From a checkpoint of a small transformer trained on Wikipedia.
Size: 8 layers, width 256, 2 heads of 128, MLP 1280 squared ReLU, vocabulary 4096, 12.6M parameters.
Training: a variant of Adam for these matrices, 5705 steps.
Each number is 500 + 25 x the weight over its row's rms, rounded and kept within 0 to 999. Layers, rows and columns count from 0. Numbers have three digits each. The size before them is the row's rms in percent of the matrix's.

# layer 4 attention query, 256x256, rms 0.0702, rows 0-127, columns 64-95
113:457500480495559451471464453495509508533481534521493501518529543497491494475471486510516510471495
104:474519486502484468458485466474516472526507493500501462521468469468540473533515502495505516460484
111:478496490500534478503485455468509518504466530501473512517517535528496502444520490475502517441506
109:445512517458486493482519516455500489526489474476510521528492493500476469469508497481518506484511
116:501498492509471519504482533520513482505514471524536476447485487504524513555461526541501464543482
120:522507503551507484523502475555516519496504558493488499511526534527509513541509495492480492519496
100:495507530488472526472509551512470563515452454505500502511473513544526548475454463511470482510484
099:536476466520560457500473495512520502504498562512456493491509505476475528525518476486489515497513
110:502482512483520486495490498476515459487508500501487493535474505515504476502523461503486501538545
105:497504488492499519521481495506496488492545488516548507480462496512508503514481478528508459543504
093:498496485482508454480532502468517530525457526451482521500545496499486535498523473457503498458513
100:493493489461470492497501517501524450497491477458501491510475465476469496515529532481485498527534
104:500487504490502476527533533508509517508533531505463559497531521484493486485495501495572503504516
107:517488504464445497519527558483546492506511469497511542470499454486497509478520508474505496528514
125:492510490479458495500503540503541476468476471473500496500487485496464497468523528459517476496524
094:503505520502479534519503536498492479496515454506522474499469481535490493523475501513480480561530
121:478494475494509529512539528489517463526486481474466501495510505514470487473528512499518530501524
082:522514508534455492507470495518509472490522455515455525515483473472527467539470528529510496513489
106:513478539484486503512528534509494474540516497513485528509535558550491490487510491486512502515502
106:504482498459474511531511456505509479503575522517487538488512488454532433495499491506541523559510
111:475497504476519501518500574482510506526505518491450515537523505556463503509507487468512521484486
084:515523498515522498504485465446521456509491504478466463513472463475472490486530492491453542506547
145:529528482548536504475480446517477519498491518505535456485497542491559484540469483534488532504488
076:503482518498552474539505486522508553525533527505518522526556544539520488475493475486498515480468
094:543476500507530523485512507542480526478482495471496456542475556529469521501473471479444491488517
069:532480515489518489514495431487508489524506543508483496492486517498536452534501461504505495508488
106:487538498531528493482456441494484516492509532496523483520512518497514492518465459525487502491492
122:463478517488498486501531532483517501508533497510513554487549502509471503484508547497543481518485
127:505497491467477512507553532505530478496525519486501542482498494490501495488532513488527503531482
151:510523491516518495481472424488466511477489483505504450516467522448513485514482457498428530482532
106:473496505436508509539548494485500476510526495481467537511512532503490506519527534489548502508461
088:491486501506495500535441489500503445494487482507492469499513462518477521513558523485516482524554
094:482513514464512482551511480505465505485519454522510506467532542494530521503502499496431506492441
097:503471499426486507498555510515494518483498523476516518517497515502490493481498477492500483495500
083:465492496484469490494558520501485491556486499491544489524510505546481475527454479461510487513535
097:472497560531480502506471499502520519479465467507529446525463521517457482483485532520484505506489
093:493530441510523516480530536451491482481504489555512483508461497534533500522467465512517510487549
106:508496536518501462468451522510499467524502458539509515488497485512528535515493501523522513508489
094:476493499526521506534489488492503486524522473519477497488516483446454493530502494489494465486495
098:483530547500494493510441574515524485522488477505469474489501503562506457535505506504515523498472
082:503502523536485536493528562510494556475537477470524493495513484483501466487507526546523482505478
094:470507543482485514534497486514474464505504506502507486503486501515481439527510560538458488509468
087:518486484476509457533497477510520526503520501505518501492521501462531500508503503501496461471501
100:489484556463531479526512523502523488496534488520485517538541498541489462501507513529532527493507
080:470511529505514470470477490481510495490518448498456485464522502489517499550494505523451530503516
088:484489480494508503533502481503512521453477525503527514510500529525462474469496489447472492451494
095:571547508525499470516485493456551538445522487521542488485490497493545494513519453540526507463531
091:493531531457503477515514510516465493509522495430534494521470493480480497531514478542528493518477
097:494535511524471562534476495486553461514498468478515520514531513491541486479510514530450512550490
084:476515522467490522465483496535503517493529507476518503491452549484443476503469503471482527499518
100:491513494468520481510501492501518481521526476514478511513526466491430506517550516522534475559499
085:510518530528478529504509515476486513484524465514510490503514503504528517493494511515507514524485
089:522501515507511519483517440500520477489518527480533467449529486459502512555510439502487510503506
099:532515507454500493500501513498441476484499517488552471469488505487485512474496487477490480514461
089:477480532532477494514500519519496483506505537481550495547435511526464498526509466491491489544482
103:482486513475496518504483477528506431507525487471430461550518493554505468491523475496430441497433
093:550516485493493514461456506489511480502528481497517467496514550532506495521460488518481532495504
081:519473535501511490516480543473530475521520496491510508521536525506445516552500496505484523520515
085:526489500500470484492478474537504477537466495486490492510493450438529497518498496487532474508496
093:492535512492514481536493494521518497506508515536528542512497495582482483456537492486516483545507
101:503506469524470527485509491509515520488534537473564492524523477494472483489496474554511456496541
100:538483512466490506506474501499516535472507471517502544514521475533521481468518554508517447500482
094:511467475460504528494526527482486522459462470482535444503541523471470482473467531485456533484533
103:433477516521488521512538512476469510579539510480476525511531508523483521483522544503460499523479
085:525461477491519487455480425503507475496481496514482487457506508484522475459491518469461541475485
091:468474522503499526490528538499481510501500504544536470545494505510501480475486481475478482494490
094:522459456505496499527537504444538509494507489507476503491529507546514541464506517527437497485471
091:518489470484492487468496472502524490481497523492497481487493508487491460507485534470477538493526
107:472493515513494469483499519495515493511462482436505468546501499554482502498528493479483481490536
099:509474459461479528478523566537518545527481482454505506473513533482468530506469487534497484477439
080:504498474528488537504510540469521511542507458498480491515538513563542489479488523504496511494438
087:493513437506472553536530525494550499466519504472520505507534509547541475470489505496490462450440
085:460516484533484441517447493491507472519505534485527533480532511502530477497515471500504468472500
094:511562500489482494475481456491499493500478493496471477499510508477497451488494505500520494499502
086:540495530470517527525511500495488455523528466531509461545548445473518497501485478499526482532451
095:471528428513517537535497486519493460494477533519442495494521506496493473519522487499496522493482
096:512499453497494462510494444495540470530488472471497497511517516505492502499518489518502491477431
110:476486504479479497497552511512490525494516547437509522488494547519496514497493498506477456562457
083:507486512496524526530533566509513503462518495501533509509502491489495526483498500494474508512546
094:481508507499470524486466481479515489479489455502472457474468498515525447482518505493531549541510
096:515511457525512513520514521505466566470491528520507501501471485465476515500500479497507500495533
105:471459495497498476495490514478479514496483497453517465551512490535467450506479491506449517497493
104:446476542506481499459532545467447548506475516541568514491477534525541542476469538478513505537467
093:489490529493460444453460448502503522524522541506474477505480485529499472526490534517494480492504
103:517478484499505495446491524488474518514495494537464519489534531530541517526513506504499474494519
097:508489458483499482472520505522468500462498521475514485448504479465479459505469497507494490474510
103:468503467532492467455469429523504484506476550452476491486481520478490469502496529494511490466494
100:507524511500483522543511480481520461497501433506521529502537506525551532482515514493534502512468
090:514524522476523477500460488469525484516484467497470455495513531551513463526485511541471498519510
097:479508481514514508507467490488516460520511497413554511486500542448474512503508474486488456517492
099:447504507507499496524515489513495483557486545474461501467483546529545481547499508479554493478520
100:455455531510504485509533534504521500543530504482504532539524478568513470488500458497438497487486
089:522476460495498507515502457459526480538457495467509459493528505485497510546516481501470495493464
093:510532484495478546531530538493489530495506500488506546511484473524492493497504471503535476513503
091:507531456500513515511539502504481509488479507541577487470487499472528548517478476483529493511518
089:487463494510516493515480469531511459517504463463508477497517474496486507500506478499470488525483
097:515495486471499517533514483508539518517506521550502528487525520517513523476484465493471468496456
092:513526508471509535490510510542477470500506512518482465529555497520521474511456466515509484519438
092:511490492470492541538505502507515493529521535510474477536533496517551460518526525534523497508448
096:543517443493514504540526473517481461492515497517502512494497485500489517460503517492489457514493
087:460454527541477536502515543508476502530482471505509469488525521535469511491500530513468481534483
092:541500447502517516554537546481498501486514508502549527473527521499499526515507492488466487454437
099:458465519544508488480448485510492486486494507516480495506470520466452494529532512525428535508522
104:468483517482508485460475527487507473484454482473456488512511519489493538507512525471472510489522
098:483518529505497545499503523552458510506499467515577529449473465477490488497492458475542485528521
097:533476503495491512523505549517477510463484511489507503503451455425456526479494493486481503461516
100:476494468548503473508494489482476514519526523473499516464502496494500519482572492506491495516498
096:534534453494509483512489456495474463487473515523455453455508505447478505475508538500478502455506
099:500524488485494479525483530499542536502521508531498526471511496561504508495525489526492487518513
097:483487509502520519517481460516541453547502537512533495506487497514473493496474534462509530522484
093:500443500468515483494486481516448471493487494541526478479461499462498539509537518480539485531497
087:470511495503505486504481519518510454558528500481438494496528475462442489544493518503540515496535
095:493477452495486492476496460526497439533494499464505514497496470535477504490487451477509537492527
081:506511507506476522535535559529471505505516489477516511531535500508514535486499505492477456491477
096:554482518505504499520451484473514469495468469518429463526505431512532527521528534478481470492506
092:489505531484502475486482520455552531523496474508504496490491516524513551492517512529525518508476
094:523472509483496556479489542528516498503478534511515495524486498484481533512504479498525457538522
089:520500494481530487516471507513501488495525464515473479506473491448503517524495536507512474483496
100:514546503486517493525467483489550481478553469520493483512532503523524511494518447510456476503515
095:517510472515482501472469413480472474539480514480473466475517517470492476472521529495455451481481
097:495512458521526482474495526525485508498478540510469477494490511460502481541499476490499517481528
084:474528485525495503492460486522528482517521477485541510455491497527544471495517521504538535516501
091:483492578535493517476538452506511487542494460485555519493498495488568493501502514500556514548447
089:482506466481468525494479485515521501511502518482525501529503493499498461511497495474466440486474
098:493515531461490466479478505486502468489445460538537476474486534536513509458496521518518525516504
097:507465512499515529503515517480525518516495436465514517498466536568501512523513501489495505505481
100:570484497509488529512515496499551514504471486511501515508533464539501540501492484510529476517437
097:456514460515448536475516525461485521482483496533482491519477490525578516483477531472526474510444
# layer 4 attention key, 256x256, rms 0.0695, rows 0-127, columns 64-95
122:506536487536538507517505513531485518504446501490507490470464515533456513484509466523473514523516
098:476512493482521493489525496523509513462469522519521500525524518518452498468488484469488525498498
137:509504493539550524514489509555493527528441532534482423533509530538478463489517453528483515475528
078:472500488477494496469511465506505509465477488468490488546518526502455529549474494526493534495489
130:476506503463469478481530478457500500471556463464522560476493467479511526463499518483483492524494
095:494481529517541542495475505481501494519478486507469476503485491520527472434513469481524521495502
119:484515506501506484531520474499487477460513477480491516493492460527460478477487500488533489482480
122:493517538501476508504562531492495507524454483507522516525485482531495503471496522491530513482518
133:532486499470464496508491474515516484486546487460534496485498492495526482511484528462472477478457
093:485457479499526480479499496480508494510520489466476515499543502514500494500539505506510537474522
116:468512509497468541500521458530457532448487501509506485544500519503485486487481486510470516509491
127:465480516470475501492528485443501500498510485493504551485505494502507545523508519485504529519499
097:497495495487436532454502462481491491489540514536530502505509498496528505491496554503494550559487
099:496533516435470497499497469475486489487563520500519557503490505496528508507479467520478507581484
140:478460505449483508492519514481522477510564497491501566482507486499511543502510534492503526503477
088:530503497494521476516516528479506489529552530467486547495485491513489508465515470487522447523472
118:450484478469460481502521511483527506517555510518519570501537507457478501489491557503517516503513
091:523522497484469498549519510490501485487578520504500561452481484511489523493485465522495463578480
102:540500491471489502470507467484503484521552524494512501505518474491504487494486527483516469541488
091:504565507444474472484508480489511486457501517502513515465501473480523503489489499505451500530468
115:490529489478439521493515480490516522476519461498545540479498495464491520468496527507484471529503
094:479490509487506481526503563483511533512514471491514538526518485491455525474528522495524537467523
234:528524507540542489500447482510460523486467511517483446488464508497499509505489467504502478484518
078:552493484532474508462480479507455498470507510510538459485505523480561489542460532498552532499471
113:494495502508520500510454494512444488480483508504493465530485465477478483481473474487516473502501
112:496521481500524492489489485514511525498444477468455441458523482497527520524471511505485472491525
071:486479492505511514487484504522464495505454490494509438491536500505512487532518523488525491491537
171:482497505455449521511524500472520467485569507499519551480513491485509500484505510501486499551469
070:514501534469474510520503479484531508495528486479505543509495525474477531467494486516455521513484
206:495504477551551493488463488524481526500454546495490447512471516517516499511473480515515487479517
167:509480498461482509513514518493547468504526485481518579514504467488517509484522501490510488500507
091:534507518472475518502525518497525534487549513547495519485470476507502509492490488499499551438451
090:521486510543513501432478441478522471535503497525487518524485470511516504534500539502520469572514
143:477497499453479514505547506480545484524499472482480541490540470492526522477530544473513511474449
085:448493491505474534496503446524555550471507451459490517495520497468490499477507506518483534446523
103:497522511510541468491494447487474511519490492509521479488471516481481483501476516505514501512547
088:449492498526530482464470502547494514540477471495466487519455502497530492534533482493472504516507
099:513473489565517544444440498487475474502531499561457485467468497496524499498493539511460506534501
094:497493497461474482493510519487525481506511475533517533533511547482548517471515510518505507577475
088:527474474488444492499496444503530474481484496470514503522480458497492537517467504508504486557467
083:539527544485480455548517484469455495515499501520515508477498487514474507489490486499459516527519
093:535485492457494484467530447506517530527485430484489520489486508470502572480504474511478477559489
078:498508505513517527458502471478478449507494555486451506514476557529526508519513528494536512533485
103:507474496482490527516524501481532519514515489494537526489483490488485525514479557506500506561478
082:528496445507517503531475530512497479496508567480516457510478505504514502482480512507531484509447
084:464460497488509562481525505494497439539522499502507495494508472472512553509516531501508502499487
089:443506498503492488516527525487487499515488500520466484528506503487488507537466504493494525501533
089:518530526475490534521526487475532467500493493535488527501547475496503474479508528478494513478503
092:555494501474523503484523487556488541515519507511486465457497492503498486487500479503474472481513
083:525504468457509498495500477488491479527494540500517477526507491529561457515532502502509454525512
095:518500519484504508491525480472519522441502498523542505460501483500511501460472491500472540498479
080:515502503484490470471493488498497506481522509524521526484480478528490481536453503520481486533496
092:489528471457501461506463525539488495480498530491466473523506543534504492480479477494495487501482
091:507536539511536509477499463466515525513500484484476524492511485508503484479501506451481504489499
085:463482540489498510493487444491527531500477457513503485511540485520477446531491489517472511528522
089:502478526487483497497508475493538518517498474496550524447472481526479502483479512525497497521474
090:482481503529563496507496500496466505488502513499493472534467497488488486484488512463537475484523
085:515503500470454484540510499475512524486525468535495531467509465481518521485493510495494540521474
084:519516506538445511523496525479485487491479509497500495477464527516528526527485487539524545517495
092:513498532477503542474539500469501503489536512526556489492493469513504473515502512515492570491485
090:456536541469526487511528504485457503520487477560502475495493570492512444500474509494503513477534
091:540503484495512521492532478505492455524492531473485487471498471483506552490482460495475487522508
079:538508461518565448521506496509460487544469521471454482502444521516542522492511480507531506501470
099:515476503469474493481494462507536510488504483482542552540490513497488501481502486497491506532485
086:531513431457482483509491512520520490478497481454453486478492486466535522497505518521523442503480
082:469528515471494490532515490490527499509519462490522499493497519486463489492508496492494509494485
091:515477475493457482497494502555507526514484447483507512529493467490474538515515476500502499501492
088:525528470487482491493478493528490506513477511511494473518542501500470479494492489497532444486477
086:487452491518530542541521519534486506532514523486468478483509548536494480526502507503536492453514
093:504480518556528522531534508492489459509543517500472527526512456537540494530511550480544495513515
082:464505533542471490512513527502487540499503478479567527534472484499447495506497505479486502518528
082:492509565485514517488525496524438482538506501475475504501448488503460508521518507515499482501550
087:488478529486500542494502516529529480483516513463422477506509480510504534487516522514496525466546
087:503465520535506512497525531482471467486504535515485493447484521507512523516496527486542502494515
087:494577494498492506518531527463514533492533539527549528477484500520535509451483503475492527494458
084:507470516500464498499485501529475518510480522483545489523480537490470482500503488508491480466471
088:522490519487483508486447521526497470507511515497462517532480490510516485500482474468512509486513
104:498451541458477507526523503479512497495504463510485517479497523497509490505545500486509535495498
078:475522507505467480518534480498480535539524491501501507502503507516490499500519482505497502539420
088:489505484516535443499497503522496520496484571459552461543457493540487485544459507498511477483500
082:518524510523507510513528516501495516487508475482489478478556471506523545464501472516497522448511
083:493496486494553490493482488509495502520479550517508466516435520524525494495512519500509512516525
091:504537484525512527503488422492546520523483478477506532533496476484477476544508482503485499515487
087:507517495457499532556473544507512507465502469489512503491528483469478510463510506510522493480532
092:534505477556460510516500498494519457485508502507496517478485505495500516495511527488508523515468
093:509475519500512490500478462520468457514456517512465482531492513500513513512521500471454521500477
092:510477503495535510503482515498509487497491528520501473475504568490484504497506524509535491468519
084:494468487501484513470503510556499476505523503465463523497459510524481485502490499497461469507522
085:485504476499565477499548502488489512542476523550503489523470482492523515492479459485532538518529
082:526464538506518496490497480503486490501526519507427499509461554556570478508553523484526488506521
086:482493512505491526477497513509482512472471511484437507527562494466468540515517468492500473489484
095:460477512476457510460511494506554521528504479477497533516542518505462517487526538511509507504471
084:450494513539509472514507521535495542499487507514484490506475489517481527490492477519514529500511
093:456447533497476473486542502481514496477530491533505527530540508499472480507472541485484520474540
090:466510537483549484490447511519492511520548517499470500519497468519504481495559523481502505462511
088:497497511514511449521513494499523507502509517535488477471489504534512497487481501537509503498482
083:470487488501513508487573481483507498509515468471528509485472458478501518489532518522515541525511
079:481510518465501498515489480444486465507497502502515503501453462485498470513511535494492490541528
094:519520525466488465492522468495522514481504477503516532463539497515483507494484529463506526508471
092:481526545494536515486527507490518515520517466526526529492481512456488458480527506477496514446500
082:464551509472498466538458494517512501509510500463517521513512495459504489538510488488492472531541
082:469524538527470523486506473468467511500495497502461508518540449507461530488512507473488495518536
084:507476521477510469499472457523542510500490515534529463509493516498526492520473504533499489494477
104:513483493554536495494451477560513521475521505492509469474483544539497464530477515511495465488500
080:495509485500497493503558518461495461474531540464484486507503507475488532463491483520494476517461
092:485483547524523506466502511482461492492508510491475509508514507506516526517496537521504502482492
087:479494499468531452485517495470542494488475513513468509522544539529492485517494510508530515482476
093:506517489501512519519454513518519486502499506495494489517475517511509546520496462504555497482460
110:474457520440482510494562490474525520487495491491519508548525462489500511492479520486517509517481
085:485518534453516494499533439492495580483497459534512488516498513489489492487523476505490497484480
086:505516465544509499492448469478513518438503499500497504478482522501513502500448496533465504476474
077:548490487503476500516499527495489544477485511521549494474491542516510503479477499510523505541453
092:504529496500488529527490528510507538508472536536503463493489491503462508511482512556521473513490
104:476479495488450510515503537507529522466511465495481523497538493521510507476503528501514517483446
087:510549479502528456508459547523492533532476506479526495481474527516532517510497470537518506521468
089:492522489513485498479501487477515484507518489546506544479487481446491496522491494493493515519499
088:508508528494510464509517480474500502503520452561534506498489486524507463490499505501482536474502
089:529489460524543524486484503489508493483485516493452523499507483506545522492473505475508471540493
087:509452509491515463469548541481502484539512539527532455491499511532521479450491474487500527499520
089:502502495523510525526463514543494500523490503498482499531453522511496482535504456512496486507527
120:504495512584486522510438498519464516483484499512499455478496520512483509527503468494473487526505
079:492486454495539492479491519511476514466500567485481437518496518474457478510442511494465479494512
086:507513464466526474492484548518511493494496528455470525488518496527470464479509494501505471486498
083:501499542506532507477529423501501490486524487480497507482495500509505538495486511514514497518511
080:528527459514577519507498521524476500525517517464449484507490488477520490508487481489489480482540
086:478496475458515438510513449510502464494521565482464501500469487530502476495458521490478484493501
094:457514524500436486530506542496518504511514498469521519529501469493485472504466517476499529501552
084:492489526527517492487447477542512474507517478456535529502490481494446480524520487516456461488557
# layer 4 attention value, 256x256, rms 0.0771, rows 0-77, columns 64-95
096:487533497488497510511475518526506481519522485530492475458481467500464496528493498549499474473465
088:514517446497492516522522517546484450503481520515440496521512474512472507479471478520510487484503
112:527488477506488481531500512472508525492513519436486487489502537462516492533502488475471523502476
106:533447501512502530474523456478468475506538502500520498483503502504472446510500491505468494495511
099:521464482512498538463496505459538489475469535499487500491493480535483500482477510495485505467505
104:459508508493485495513524516516472557477488524484478514517510507488484475502455509507491506488498
098:534518475493528504465483498525509537535499506502513515518485508455539511518479458494541501496523
106:517523469482473479490500512517462508461518537553493505494513489477498421500485499505508484489490
108:484486510534528478484516490472520520555490464487498515504570536509513531536494536511491506490519
092:532509539468492504536498525524499449502540486525477525475507493482485486478479505506471419555524
102:486488509486518531543466529538536549498496531489482496508485506551506482497484540460500475488513
099:487488506524521492462464523513492555480478480540505489512547506519443478491498507541482522500566
106:524501510530535461525524528493513533511486498492489539482535566482529540453480489476464518525524
108:479485459480486498501494542498513550523532531495438483508482510498537529493485465470521534510475
097:544470462483490496514487478511477491500531512491479461513524513440517443504483498534520453480512
102:505520477543480459518493482484517514506486501512488491529487521509498505547525468477490540493508
088:508524485501475511512533542472505501485495496535510517488476459512493519564499518536519522496453
096:476521469511540487461500513535478498496504534487479488480477481493501504519552461507465500494505
090:545483545506478479499521507462480482520502451501485495461489504477500487449448468503471512472493
101:484503494501492488493525445484500478502514475451508523558466543484531491470509474478522510505513
093:475507504506531511480492506508495497482522493504480460486532505498497495473544480525525463506498
107:519514527481510518497456504487485512478493478500554507510518546464518515490508494510501495512523
103:485502493453496505525553528511471508476490532498496501511525492544496468504498517466516483511456
100:530496486500515500549475466540503467545541469522515504482459455478522464526497485545546504489493
105:479517521506485488547477552472538504520467453502508511484471487501477528492550532499502514516512
098:499515517469507492490479506468530496468490477495519514483467492503500532514554499492484511543512
083:518481528514507463529517473469503455529539518486514524526502487496541505501476507510492515528531
113:548466501521512508509516461505494463531526506500546505567489473515500562503555565529506475515469
099:509515491482518510523463476459496466517502461506531518509499521499494529476506503517489544524529
093:460477484482499493537497504498477508533484485494535500536491511507520540498508522440501459506487
101:486501467490463514476548486500482489533514528509491492496464489541492506502500488487532497512452
096:503525493497467498500551499499476546496530516491501557516504488529524495478508514474506536505478
094:462509516499522486435488469439504515486496502486479486479495521463492497511483454511477502536511
096:472500458483489489522509471483488501476491512490495483479540529509515550517506471518475523520489
092:499494466497486501506491462493530491492499524513496490512456483495517526496489496500535485501452
108:506509521528502484464467485499501486494477497483520480526491537488500548514509467519491502509518
104:477530557528529489492463495509516525493490477505526480507477498505449496547520525500458493496553
091:477453507502502508533506532497489548514468463538463497486501522532462519489552476485467508499513
102:513503531488495462492521512472485460503490477502479509468482508516446538501490512523510481547464
101:532450492492501494500516515506495476513487492486504501470525474443530490521485513476498463474544
105:478506493496476540526462481489492468442488474508500488488491470480495467474513481476469434470497
099:498450483504508492506509467546457524531514548478453483487513528514483523472488526486501453488476
093:505506515493536512467505537494537564498505498466546481500501501468542489511534482485539503514521
106:525525506519530513499458511472513509468460508535520468483457481495455510539513467512510532480470
113:443505502489464517489529526511470505518530463508480472486517521510462483533459498505470489477473
103:402549470493496458466507512503491507478489510498453499519516523478493499519507526540497513517505
105:494492486478499480497524518434533473507534460480477537464490452467509535508529455489485500501526
109:481451525530525502513499515479477564522477497482485501526514523530480507516503502536501520492517
101:478504495517493510506467444513503542499514502510511540509496493495506507514506530446521480488498
097:513482467521506512516466476515505470523499521520452499518494520549473480520459539524511520511487
104:507522469494506530495514480507504499470518609483498480528471497520546466475452484485519518526465
104:500486538511528499464462518469496527512493449524532495512527547476457511512507471481520520495552
096:504545517500504496502464487478563501469445450523474516514468487503505484474524511478512530496535
102:518489482508474480495480469482451451521503493541505519510543482526513473486455535479464497498459
083:517491508486486516480535505500532468475486482492524498490514540512533549496538538510534486522505
099:487537514522484500509532510521518488514509482474507510520457513486511514537526509501530535514503
097:533511487495485471515505477492528465479487512514455516514494466518493494491445507492536526494452
095:474541465503494487475561508520503485507464542482501478484491488470515508476542474492510503509489
106:536494507534532513457444508502494519480478492572563492464506522497468502516459509526489499489490
098:478522490504504459505506504483471506533549526529478505515559516540513478533466497516530490487449
093:508498485498487509531517532527503459505503494495468484505482470531503469472472510528525504520521
102:500460487502484476488510525468486517513524499485469469514546518514508496526479515543515521496507
112:523504483497508485465485473462548455505504515472504549494493502480520547484528452495514508537531
099:512485509506524500453449507500501502512523480514525526455530476488478513547524481524545491513501
086:539506515461531491476493521508487481502512518468504479477490514461539484478493441496516483517474
086:468474493534482482490507517491530523526460492445481497480489530490446545461543483426440509479531
101:488514482521493495498509483495503530495467542511480528502501504530506541526503531534506562497479
092:471481519510476506484492510433530471500472552481472458477526538478512514519506462464499520484485
100:527526494500509528524514502529494510537513496468560490515521506481571475480489493503542500486540
085:497514559495519528525527548480495487503494461529487468454495512506462491477544486517468488523517
090:498508484517478476503483536504479506515478489481483509542493437484513510497503529477459493460527
091:501521525512498520483482482504505517507488514528553495502487459529524504502519502509446490472461
109:550462517507457486510550512476488519489502473438497499491516528465513489527451521457473493485515
098:524531504502539499477486491488557460515483500466463472516494485470529514515542497517504470468502
095:513536496500507494521480494514506491529510535547499513513452498522481509470488488533496501536469
101:520464496511519523518521516502564515517481519495521520484485562551507509495504524486557514522501
106:495496530533535496505522518538479503497504494495537504503534548496496517509481524495492524515526
096:480463505519528534501519510498528477521510485504503487501522479480489521516531499524502503515524
# layer 4 attention output (transposed), 256x256, rms 0.0759, rows 0-76, columns 64-95
105:471474484458494529468494515553486485538515470544505463482498466490479495508543522511531514493445
088:511506513515495519502506535492493485503490497515459478480501487525473491467482496551507472443508
092:485501517534519530517510484471468521507474512485551499538476535466534504469522492479465481540468
107:514479491492497501508511480479484468497566498465479505475514500495464477521511474520510438495536
082:477470523549485539486513523520540525497496504518485483505514507481492498495468537505514528472498
099:458495509502483457512521508478457530470468515482496455511516507502500501479490520481484511482515
100:529497504498506486510456510497510508523485496485505518518465492479515513503503486496534479499492
110:481486493443475487488520489535486462473553533516508466478515471471491458497483496507502490477507
109:510526547522537486475516525498504497540500499493488521506526513460498530528492535485511493479517
075:504544495517492522547496533526479505483522508486501540498471526526490479515453480487468477512483
108:494506507477523549518455529498500514517488521514481473530464528548514489526474543449531479470526
080:485485522536524495501493530502493479486509444525500460528570473517495510506491537543506512463551
113:523499516554533477503484548508521540516490537484499544523493535484535494491481473505471509514488
110:499479447480529499511506517488550475530503554508440502483464503516504516513546471457530518496462
102:504450484466501518477508471525459472525580526508512455525533507483502455515498486532464480492455
091:511496469520482476507485508460537492497504509493487509472434517503519519528516465494486504474484
101:476493496473478498480509555486521532479512492501499552450466481492494524508503499499509486519517
109:479476483505519479518506494538509506513459533507466466499481453473486520537543471528497497472464
082:511464531502494474463517500518497477538537466503526496510523469463488496451481510516496512505498
081:529517505522482478485518449507472487494474511474502479508469498523508503485498458480467501525484
088:484489524484518501468532548501486525490529486500486493475539508525459462464527465520509505540495
107:528473490455479467499458496511476499459493518506535521518488520496508515502504490489473490489528
097:461535517510485515500546522473478523471497540487501499514507496501491481471519508479502475505489
117:533499477469526492517461452537486472538570512493515477491494453504484470531529446521529502493479
111:522497512529502522524504522478530526497441494535519515509486526544492482491524546490480550545530
084:497538522506511505478504542467467531480471479506509562471496499467526550468536499470465502555506
079:526532508534464482526499499487480506474489507490503543523468519494502510514469499486449448499509
103:514520487516499490533515474506504483527558542529521511521520493523474526502554544510525492521498
099:558487507468486467493444467498482499495489469494509498475516488504490525480496469534468517488535
102:488507502461466493485490503468492505518477468525516538523497514536522534495492568472510501538497
111:521498497484496506472559470517508495503536570516473510474496508502469502483520484508499508510490
088:489516503520508476524520488490505507481523572454500514496470480504507484488534493464494509538495
091:491480517490512475471479523502493538505471467513468515490534513464511531518489456518468500503459
092:502500463508507485503499498523468511465495532516483491499500507497552518500478481499474508489512
101:522494448494431514497521467511552491507487477484489486521479491587506510479522524493519526518452
073:513477516488508475488487502468507483517513477523498484499503513520503525498477525517488508472532
097:468509516498519487512483514493498491504497488507486463517479482487467509522493531509514491463556
093:501497483497511483497527534513470535494458488537487481495517512536471528502542478491498542489511
110:508490518489471474513523540513477503503461502478471509478509549516443517479481500502497498525514
100:494491517504525520504482524474494511496516503499506538509513502417493515503524526497500468493466
107:495486536483472512474480470524494485475482462501500487477513466490460495443517483473460486510477
106:529481484496519517512491490546481486542519524534481462499549505504509486496486521505530474495473
096:479495524496543498481506529493508514496484501491522468529516497452531510525508470486533503516517
087:499495467516497489501500520503532541517498499503498464503491495502480519486497485521532569467511
096:467469533483454514482534521513478486480506457531523466481536511470472506509490497520491497496473
099:467526505471513468478521500484517503498444491512458457487546477481502516531515507523508512480539
069:513532492497477506516513514488487522470461486462497556488465493494497515509507468466476481531493
079:466469512522525496517502493466516506531517485519514467525550492543511491530519526521513518499537
103:496485510507503492520488458489488496503517546462498529518487491456489475498534529467508470554507
099:534517471538481503524488507507503503529532527503469491473502508547516477531434484525521482450491
106:484530490511491521494506493498526489473506566484476467510456492501517482493488469477489475492485
093:525490508493507487503475514486520516518527455514502502494538494495483521528515495515502568490533
094:532564503523506515502470506480496553520424484488497537510474488546527502444504510475487530495525
101:543461511499484478518495459492492463512529518518513519512546481510516468466476528514461487510459
103:483530510501506520491514545462521513493478506488525556491480552527497515472523536455503487520503
101:494520497512534494528544468486513484509494506493510508494457508500498486501516495499506502505515
097:541483490519479490522511502508518509524477519476488502489497485558494497483471472504484492507435
093:491497484489502487501552477520511482477425515500478509491484504467500511466546504518500486507505
074:511467518499494488461454520515532511516551462513508512506547479499503513510485511528516511461516
098:487491487479483450470501499525483517520559529526499479496530495486498500541459460501507480500406
103:509501492541475521544508499492473496493479509506497504515476509563506479514452504509502482465523
087:484462483497487506502531536518469540464486472500493484501490511541524504545486464522492508526476
068:553541498509489510515498507494495530470461516490490541476450544504503517500475487466467494518483
099:534499502479512513502456528509492529508522488486517561451514489479474510541517467492507484494488
108:523508479471537505487490504503448485525486504540527480535503480463544502490483475494493518515464
094:471486511544513503532511527467510491490424463501465513513523550504499502476542518485485495495525
095:510520483522501490518507518522501549473451523489488525482479539552523498504501490498517524518485
086:464530488481509485506500519461528494476478486498478521483482511501557539493495476452502470492473
095:473535513536517499477530455526489498524524537490578476537494502498532456476520504495533508517494
083:485537506496516528502514514487479494500492450514522446483509482522493483501512476528490529487525
101:466499509555478507549472523474531535473475493492489522520476494487511510493500540504504495492533
099:512486504496517472483504437523501468496469501525517446534500450510523515489495521524506518507499
098:501463541523473513516509496487486485497506491477523478526453489488515498516479492476447459519501
105:540517482498525519480478501484522483586480505497480472497521487466521513501536514493512516455459
111:514492479491499513515467464527511473516499501506477462509475499523506466514500505527532519514496
110:543481474529520528498515512502537546496488534504510507494484560549505499531499479482516545531469
095:498519502515488511518495542537435559496495477515524550508488509503513512514458529497480500524483